Weights of a small GPT-style language model, trained from scratch on English Wikipedia.
Size: 11 layers, width 1024, 16 heads of 64, MLP 2752 SwiGLU, 205M parameters.
Each number is 128 + 32 x the weight over its row's rms, rounded and kept within 0 to 255. Layers, rows and columns count from 0. Numbers have three digits each. The size before them is the row's rms in percent of the matrix's.

# layer 4 MLP up, 2752x1024, rms 0.0222, rows 1277-1310, columns 960-1023
098:102069108116173106126103099174150152132192117100123070099123130079116178139089150058170128121108076099081137130142118177086123132127164118084130116093080147093176141152182172169099094066097233
101:140150131118137150234119107159107090190161179170089102141135166126127104172105093135121187137143143065196133140155130119082140099126101132110161151115128086157101168133119125101124139129130161
093:159138115133097138133094141117186124182142142119103161110114140115124073135162110194140078168114210095176120142023120134131113155146134098115124137124177122164098159094117144089114160128133174
099:099116156168150106153154160130122112114121175122113146165138179132151162091134167038103102172175113149090127122152139116133125081162162104139143142167149143160116111133085088064144131143148195
099:179140082108137158082124077152076091079145091085173195081149083128102171136167099130198098105133138154139141133138147054129128173153090158146061143152111091171135132135166150121150108090156172
098:106132116146111119112120109106090078061140112139137126156106092170109107095131156105114072118153134146141043160116166123110136130173136174112146101138093115132102173133171122126163136154121103
102:165104137165153112137100148174168119138098125112183083126110116106120163105106078129140137128164124175099096138160090141098131090144168106156154142169148196127125138137119111166167115147163072
099:187077160194147059051123074102114113175093109142102093161105107162115129176109151090138153143112153132102135104101094142085067076178115138101125176173146100163089111147146141191172150194085092
100:156160098061160117179133132158103108116110090167141089141123099088110109119115131067121142094134140142074194064172165099103145191103115135151170144102144091126121135098082126085092071127160132
096:142198166145093130184153157124066061212097079089068088141156155138091090181067115123086112134072067108122134109117157117055128125168143141141113132098130099078090174167106107153187161189147145
100:105083138121113158159175139132110131148100153178148104167113155118154124124068141109189158099115137117134074088115140100060144122130131100133133135147103115179188133210098101136164161058130151
102:130118080127168167128146160155054115087175140192126090125147104157153131150154123199118093110131096128116136117114092110124103136132131147067121136085152155107088135174141111097165137089192094
096:131108166130112138135168099074160105196122107115153119110084129179076109088162172106175191106106140129138144169169119162140097174113134167133179111112094083174132131162097153134145110122138135
097:145156142127156108137172109157090131166138108169073156141143122093148149061088200132129105203116171111085162062142144117146134153109122119065123136096140079068154164150089086138083126227125100
095:139113100122131069200137109112117088145122108040204160145100168127072136102209176112124185061173171120126170123110120106121111095132139133109048145140022143137140203163164113107160109143144113
096:143076119120085127157063135105128066149147143107108122097085124142136136134125159108088101057122137147128117152150138107137113079186160140103146148125109099142135084140135133099192123110138165
099:139095090106171169174079066098131130162161154113148163124098129121059091129181122133133172152130135137181109168098160143081135065106149125158111155111119085157122122123140124150158158154129118
096:208039107138092150144107110101186112095147104165076136140154135166127145148158097039114104120108094152191135095144086196117158145171102143101097084164115151086136136037125105147109118097125107
092:095150184153162131129137168125144120082138175148151209123130153134110099110135111128139150110103122102116128151146128176094091137142075113114085144098146107173170119141146130065133116144113098
097:110110117141069072088119079135091100168102142122036128117131147145083156123179130140192136041047130186106101150080092133172059130126111164117077148139056164122098103159130183152108113120106115
100:120199114092157149094111143184107127126147093118117121129114139135119113095126085115130076109098106147157152097105096104151096084097145151104119116130115160129104132070096147171115171092144130
094:124106111176122086113164147133143122195094158108127114105153145160161148105093089123132119160119135138046152125121081106180128077095112099125139117210091101151158125097088104102120173160123102
105:107116157169097096152114083149098159101138025090119153172108103090126134095120137096140097134093060105107144102134132188155107165067110122123156067115140168152167135099181111087103151125175120
097:068162175075151130152167084157114090152172149115113113135104063112145152172106047135124082196101125071186133143210167143112102115171126138115112119062167136153128180121036163108139121200119135
097:163086061100147163120122127089125187080182135185132105153101088114117115106190123090145128137122116108086125167141144121135111149070149137081153116103091122142120114126129064107147171152115072
099:118096168080153128135168156133077147135142113134068138136134098065075078156105187120138111141120055201119146110159079168170144156155129151169128124128100145064131117141131154152078106102165089
107:106069080091121102157134111143128142137170101091138128147089091137167108128161118154173099138129143157194105070152094099173158166103129142088115159124129082106175150138099082185145131146148094
099:124113132154144147067115123026151130084149154121132127087151155144181130099175178137156142101132086151111177056143147173140086200127131099107091171102091103140194153138191139171119142133191141
110:088084107124119151131104111170127150144115150151112143095143129087056233140142198121120191095111166127147168142137127202109142172091160130070052112120141110122176086110128132104140119138131139
103:157185078154104194110152124100182188073110152161102167109120153051103142142110153141140133165091121140123098161207163158138167194178180099134123147150074102151147161124161170219134150136180121
101:195139100128182118125116163149144089218167175136099174126141125158159144108156074140133095184057171158177148152073108131117143070097164082089093102111110111212112121092089133121106033178110143
101:128144097129143116190040167146109070135161144108104143080184109118145094137117162170187078146086137048125101129098160132093153125143163145089116125077158136111152094143111095082128106121128157
096:127097137126150149125096123134143079140183172175139106120156095143124140130128122129127112123142057155120114093127081110138161098136144112134172109047089131159081122116138164098129145109069132
100:127083175121127180104108177128119144131102121159140118115083095101125130076167116107108099140096168156128122121128128142143111083116164118150144118126166126108141123114116095131180079154117148
# layer 4 MLP down (transposed), 2752x1024, rms 0.0193, rows 1277-1309, columns 960-1023
100:109135120153095165159151163128194083106141145162127114128127110119213123129120111077102123126096104134123103069158147157108135150161074118137136163091123171061097143125038177136150152132125129
102:130159104119091171084156169148177077092076143114157125066144103191136094089160116112102145166086134115086167115089155130123122092139119093098116133121101100107106174135125100099114085122095141
092:076127135086121062117077131153137172128126153133109170104123086172128148089122152093198154098136148151096129136156106143145101144122193150125173138181149109062130072133158059155093112108097127
098:145136085029116156151154157158168136091093127119143237157082167147124154148131166116138073111086131180146127133119143087129134132131130110081082092114105128103151158154119092084101139160158125
097:136169129111151147113118137147093100116110085131125153156133096069119131137113098117121161140072107125137118137135136124142099099072087143119111051184175139120072150110134114143164076143165092
100:152120185099088126108109126168143144113205126157126152147100136120106161098143200149131118140105114093100076119171128114091151112164135152120175110175108115144135075072159139128125090128135134
100:114140159132122152104148114146169128147130136105139141102061137161167161193138065097126108148088105134159119143153210114084121058172193130178157129139160098162128188161140144137143092128141081
099:130168087169137147131119127138118134108121181215118094128119170083126145148052082134156110147106164147072104122096103121207216138150111126100165073117103132089141127153064163102149184153121139
101:161140133130113137165140098095114129109121119090126113191081143133120148175131076145128140108110103137153122123115131141090158145177146136156151101103129055144129164192115155218133081124156170
097:120069157125134100134108144108194169091124115137078144172148114148121194108105200101166158140106116128154123156106093108136074143069144094112087180106096163115132110094087132140076138149066112
097:138087096144137182081152103130069101181114154124181133109102070178127167150198121121173105060130108119113166118089137147140128127171103134143192081052102117115130156094113103088080128116183155
104:166129122062091114136189134137169172124108157098070106103133151171111154097180171126134125096142137159102133143166154141034137167143128124128138123102134109103098164150140132141191102101150174
098:128034089096131054162100140174113092123088082098084138124121142109145082154100127108107103105119179186139121143089123186122143080111106143141078108066105130149075137103140095061102137125137100
099:171060138110124206150174151107104122149110176120167185070150119185155149109122101119164122102144097126131116159077109121145042140241125120146117091097119122149159105144142203115099109103105107
095:157171085092106170156166090095101136118116115186147076142075094124077167122132135071133144197117164120109105110110125153170110069108107169178150096134168106178116152154138113098115092137228126
098:114117160130173130135115171115095079099153079165135114072154090143120120163159122180136112213117153047078101160153135178138202138179121063082119141132161142114109106174107066073135104153154162
101:163192088066094136151132149159160120094100107095053199079077169187081140083165058106154145091142105144105094161130187131107139164133172116142038099050146128200155174146130097165084106142094124
097:142154103121204112114193197139103159123086105094139109165090123080159182108102123133174153132173158101094137147128141144101124135128097083107201171108156131143107184125109114171169162107136166
089:150094144153107142136144147122101164184153120163167124141104090100136121072133152125106177112174120125146175092112195127146176124114185120129076121148098144133154102090065098126135125178074122
096:174101120161141155153122139119109125112155112055149127113094133142144102112103163139114073176097143099058109129143152164088145092209134119064158067112146082107179125168125142118086146136157134
093:133110125120130094136155153105074142137095105181112105151047129077183073177123121157092088131126092102135175134217160120144193210161197147074138160166167129088118105139157124121164187154103145
097:110153108136054192145185104162156104092110192112116130141085120068105115126181140046085079194133156118067115182166079198096098135137146126132153162108115114154106152142156152158190165091137141
105:176197109190146148102111100044136099083131121182148119062125139138121130123080143061132095127157137100135116125104120180062127164110070134095119133141132118131140172129108122132126128131085117
098:145132128112080155104131130217135110176103063114119074149114187087090149098166175120083096084153106093060150100149085133133124134079070130094126155203132114132171148134142190206149109102144177
099:134103206159132149177141141079131117098106161089129139106107126149085162133130120147152118129097114146137081148153107121109200110065134139144185077107156090101077139102160131147108117157076138
101:115069131101043156138103129138145099152088139096164112137099144111212125109188088146130138203130120152115193097110150159110132094114159175109073161128171108142143133110147126135053100143137156
103:142142129121119190174101132130153236140128101171146116159206123131114132113165088127103103091167117075156117109125070091132125155072123161102163084087154105105172173170113109168151090112111089
100:123176178163149176140118113132058150147126079116119112128110124146107165124144101193150107178151171121190162066114123105137115156104146139104095129126146135090169050093208043146118202119167152
110:147093098093093097136142149099112085150175172095119093188115129074043174119172147193144137148114141132089178138077128131075182173143093111109156136172135133113158165207186131127140067152121157
102:151072194099136126123085126149090116126130140164108111125023073070168098136094133131149140179122085089138093052095106111084109204148118161172181130116153149187124165198120132147138146090084102
103:139113171113136108105124150112123095096141113160112136119091122145178115120135123109132143116144047136139065122115158159088144101182131127091143145132098140140162128114146135126059127110192135
102:137128098080132093101114095099118133134162111120139111132093098096090099149086131108067132130109138161162112167144129139158106163135096133123147132097102111145133131129207099196119061082153092
094:087139175132101163190099143174104074107131093146105190106191178122108170089119140150137059078128148117126159126191126086056121166097124135103085121137102168075124156138151137069141161129153105
# layer 4 MLP gate, 2752x1024, rms 0.0216, rows 1278-1310, columns 960-1023
102:133102136099143149125092087122138115155120126129086124139194124076108127137123118128122102163163076152167133120095090155108108131075124118039157118118205153119158126102113120117116185042177146
096:148149171119192094058093124110108087138134084149099153180118117141134131190116079111138127155151128157120130129126155066130162131105161185124138144193113123164153124103115136162095121187192105
102:194133090098163119155144131140151095145137116172188118130171111164076174117110138126157157139118156156176121096135091132140161116135150125030138108134152133110144137145105114128140146146126096
100:089100151106145133132143115118159112141089124151123157159127120116139167194133150158068082163165143145121169150073092110153122142160141116158150135086184189132135122101121116120154184119111140
099:165100117145167149127133098090133171154103146147153115214125075136140157094118109119086110167093122136128135092095130120143111116105140114189105084128150141168149083104152124119071223131104123
100:144110115100150104124133082163179121113065110171141098106113143140137141120125107154148087156153073164090067153164140114108175099141165075148161150201145178103096141112120094171141146117116094
100:116108166142143150103092113123159099174123154123111128082106142102137138135119133058174119065160150093142154108137217123079192144159131098098157128092148150114134142166063140132151067143131130
102:158114100092177138145145106165089162137149079117096119161159124103155133118174120156110071178086152073130155186164113104083129115156106107156072078116133136103132131158145106114062125157146104
098:124119165053161102087079136128124153141148099099121086066097137119105091143156164164074119165112122141150115154124115142105146122088110097094152066100158146138114090140178147150131121127125168
101:124161141216189134164123082159154106132135137152177102115168189123173118082166185145085123177117081078101197124098121084057128157119161095151194162114126095099179087129161062154114181147145154
097:136127145155129140132069146054160146202131130110084111091145206149110179080120129122098086097075137143153175125140119066117101159163127148154123124100108140131089130121108135080176142125128164
096:093174136139138117121120115132117137107140172161128070113105155119137156124150118098079128182145060166113099141126135130120132137148062106074108087140173136124117100114071083171119134142149127
100:116121105116177131149186127159123130105184105091114133127160149169144166148144146127080076066083087116154168095085173133140196115122125161037099094117168143119149093123142141133137139137083108
096:142137134102064139198093153125144095080116137167118171116143137170067118135115117163136154115103135112138140115203121122111162129132190082139109141097093066111143076119099190092108155101059171
098:076122136119189049133099094145146104143106143134096102100132077068147104142141150160082091144146105120128144174200125094138090104154148143115186129108144147123113103112153124161167081158114167
099:116135111093156067104074146088140179051129074217107146104119103193152140090105094089148093085104098088157112132089163122158101166103101063114149087080191104189111120159099099120139153095126097
100:145091136107155136108174108133143106066188113111151110073088116124138124191161127081139066060116138086168111171132126114137125149122192128108160120143076105144133067120095176149120040104150122
095:145125111128119164084088104153090127146130119183097164103159155088104160171138122159109141108109063047135134176081143179162160172117126118143104135140101130113096127086138093099159048109157110
098:087156118140106149208071168149128097155156162181192140111113133093085172155146111139089080154168105141151109119173146155129171136129077174147174155121122119056107025169142130133176087141094140
100:143126132095112134208155076081102105105122159131177155142139139118126180190179166130103119168128127138141154187120145150122152194126104124143171122117150133107150163086064142041136142108140152
097:130153131147096086146120114128098167156127143163101146123098155188141148104140086121094025115120099105121041174097106087129121149148123145177131123067101129134095128126138185119126127126121085
102:099090115112133127148064121121143066171094139106107179137183121137115184128166140144073101170102123099108168111094151081120118097036178088146179129101107132150080066140141144105152127117112111
099:079094093129100116162093159091109149136135091174107071015078153173075164137148105163090128130109104166113104114087105130146175129050168111087097150177058119138108094119161141166139134102157145
099:086065154159122121107129133103175157114119115147119077078151110173145133066149158149137109091139106164155174105151157135156160057137112127080168089098115130140169127106136179080087170152135123
100:131148126087126138132062090123123138124114095173101145123175101101122158139160088159138153122148126165141117100127169052166132062146161140125147123117071136078114150128101132156165104080121150
103:130160144106182134141160144137149125074041102148118200126153114144116088109118168119153122138168110060112127180050128041189150155123171133159144107119124204141109156149153165107082118141144141
101:179168128101128117140086082102160157107092117139121150184185136134160098144074057114120169124081125128105157118096175138115160070056052160108160141121192169133114068149099112073139155146128138
103:163112122117120084138189152156089154148114191162173093095132179161062185140165157131151147164156077153095187135126109147092157130024139077057148125157134099146121118149149150168157084144117127
104:163169157183130037089155161093137143116122139140145092083155156153116124067181120145100135148115155125102108204140160093121131153148162093120142142185106122085106144095142092135235085088122094
102:111106115093102188129149074120110138121107203084178115175108162192147121109115106119142110099076089084096104150166147072106130098165069146141155140104139177077139133151124116103136138102159121
103:075087182160159137121118123153102090101110221175107163131099183163125150117161086105103133101162072112137139059156158093105133163137142119122199117106063140117125119078157113154100089158141140
094:164123136158130110105126111129098065118118145155173126133128185108130176153148142074132113087137054185114124103124066159071203120168136139115170141095177125116130102135198133138124176136134106
096:163132101176120144115166128133144117140159100112151106091128114136117111106104147115108092147102109042166135154175093181075122167037103142113146056082121195121123110085128107150164158163108149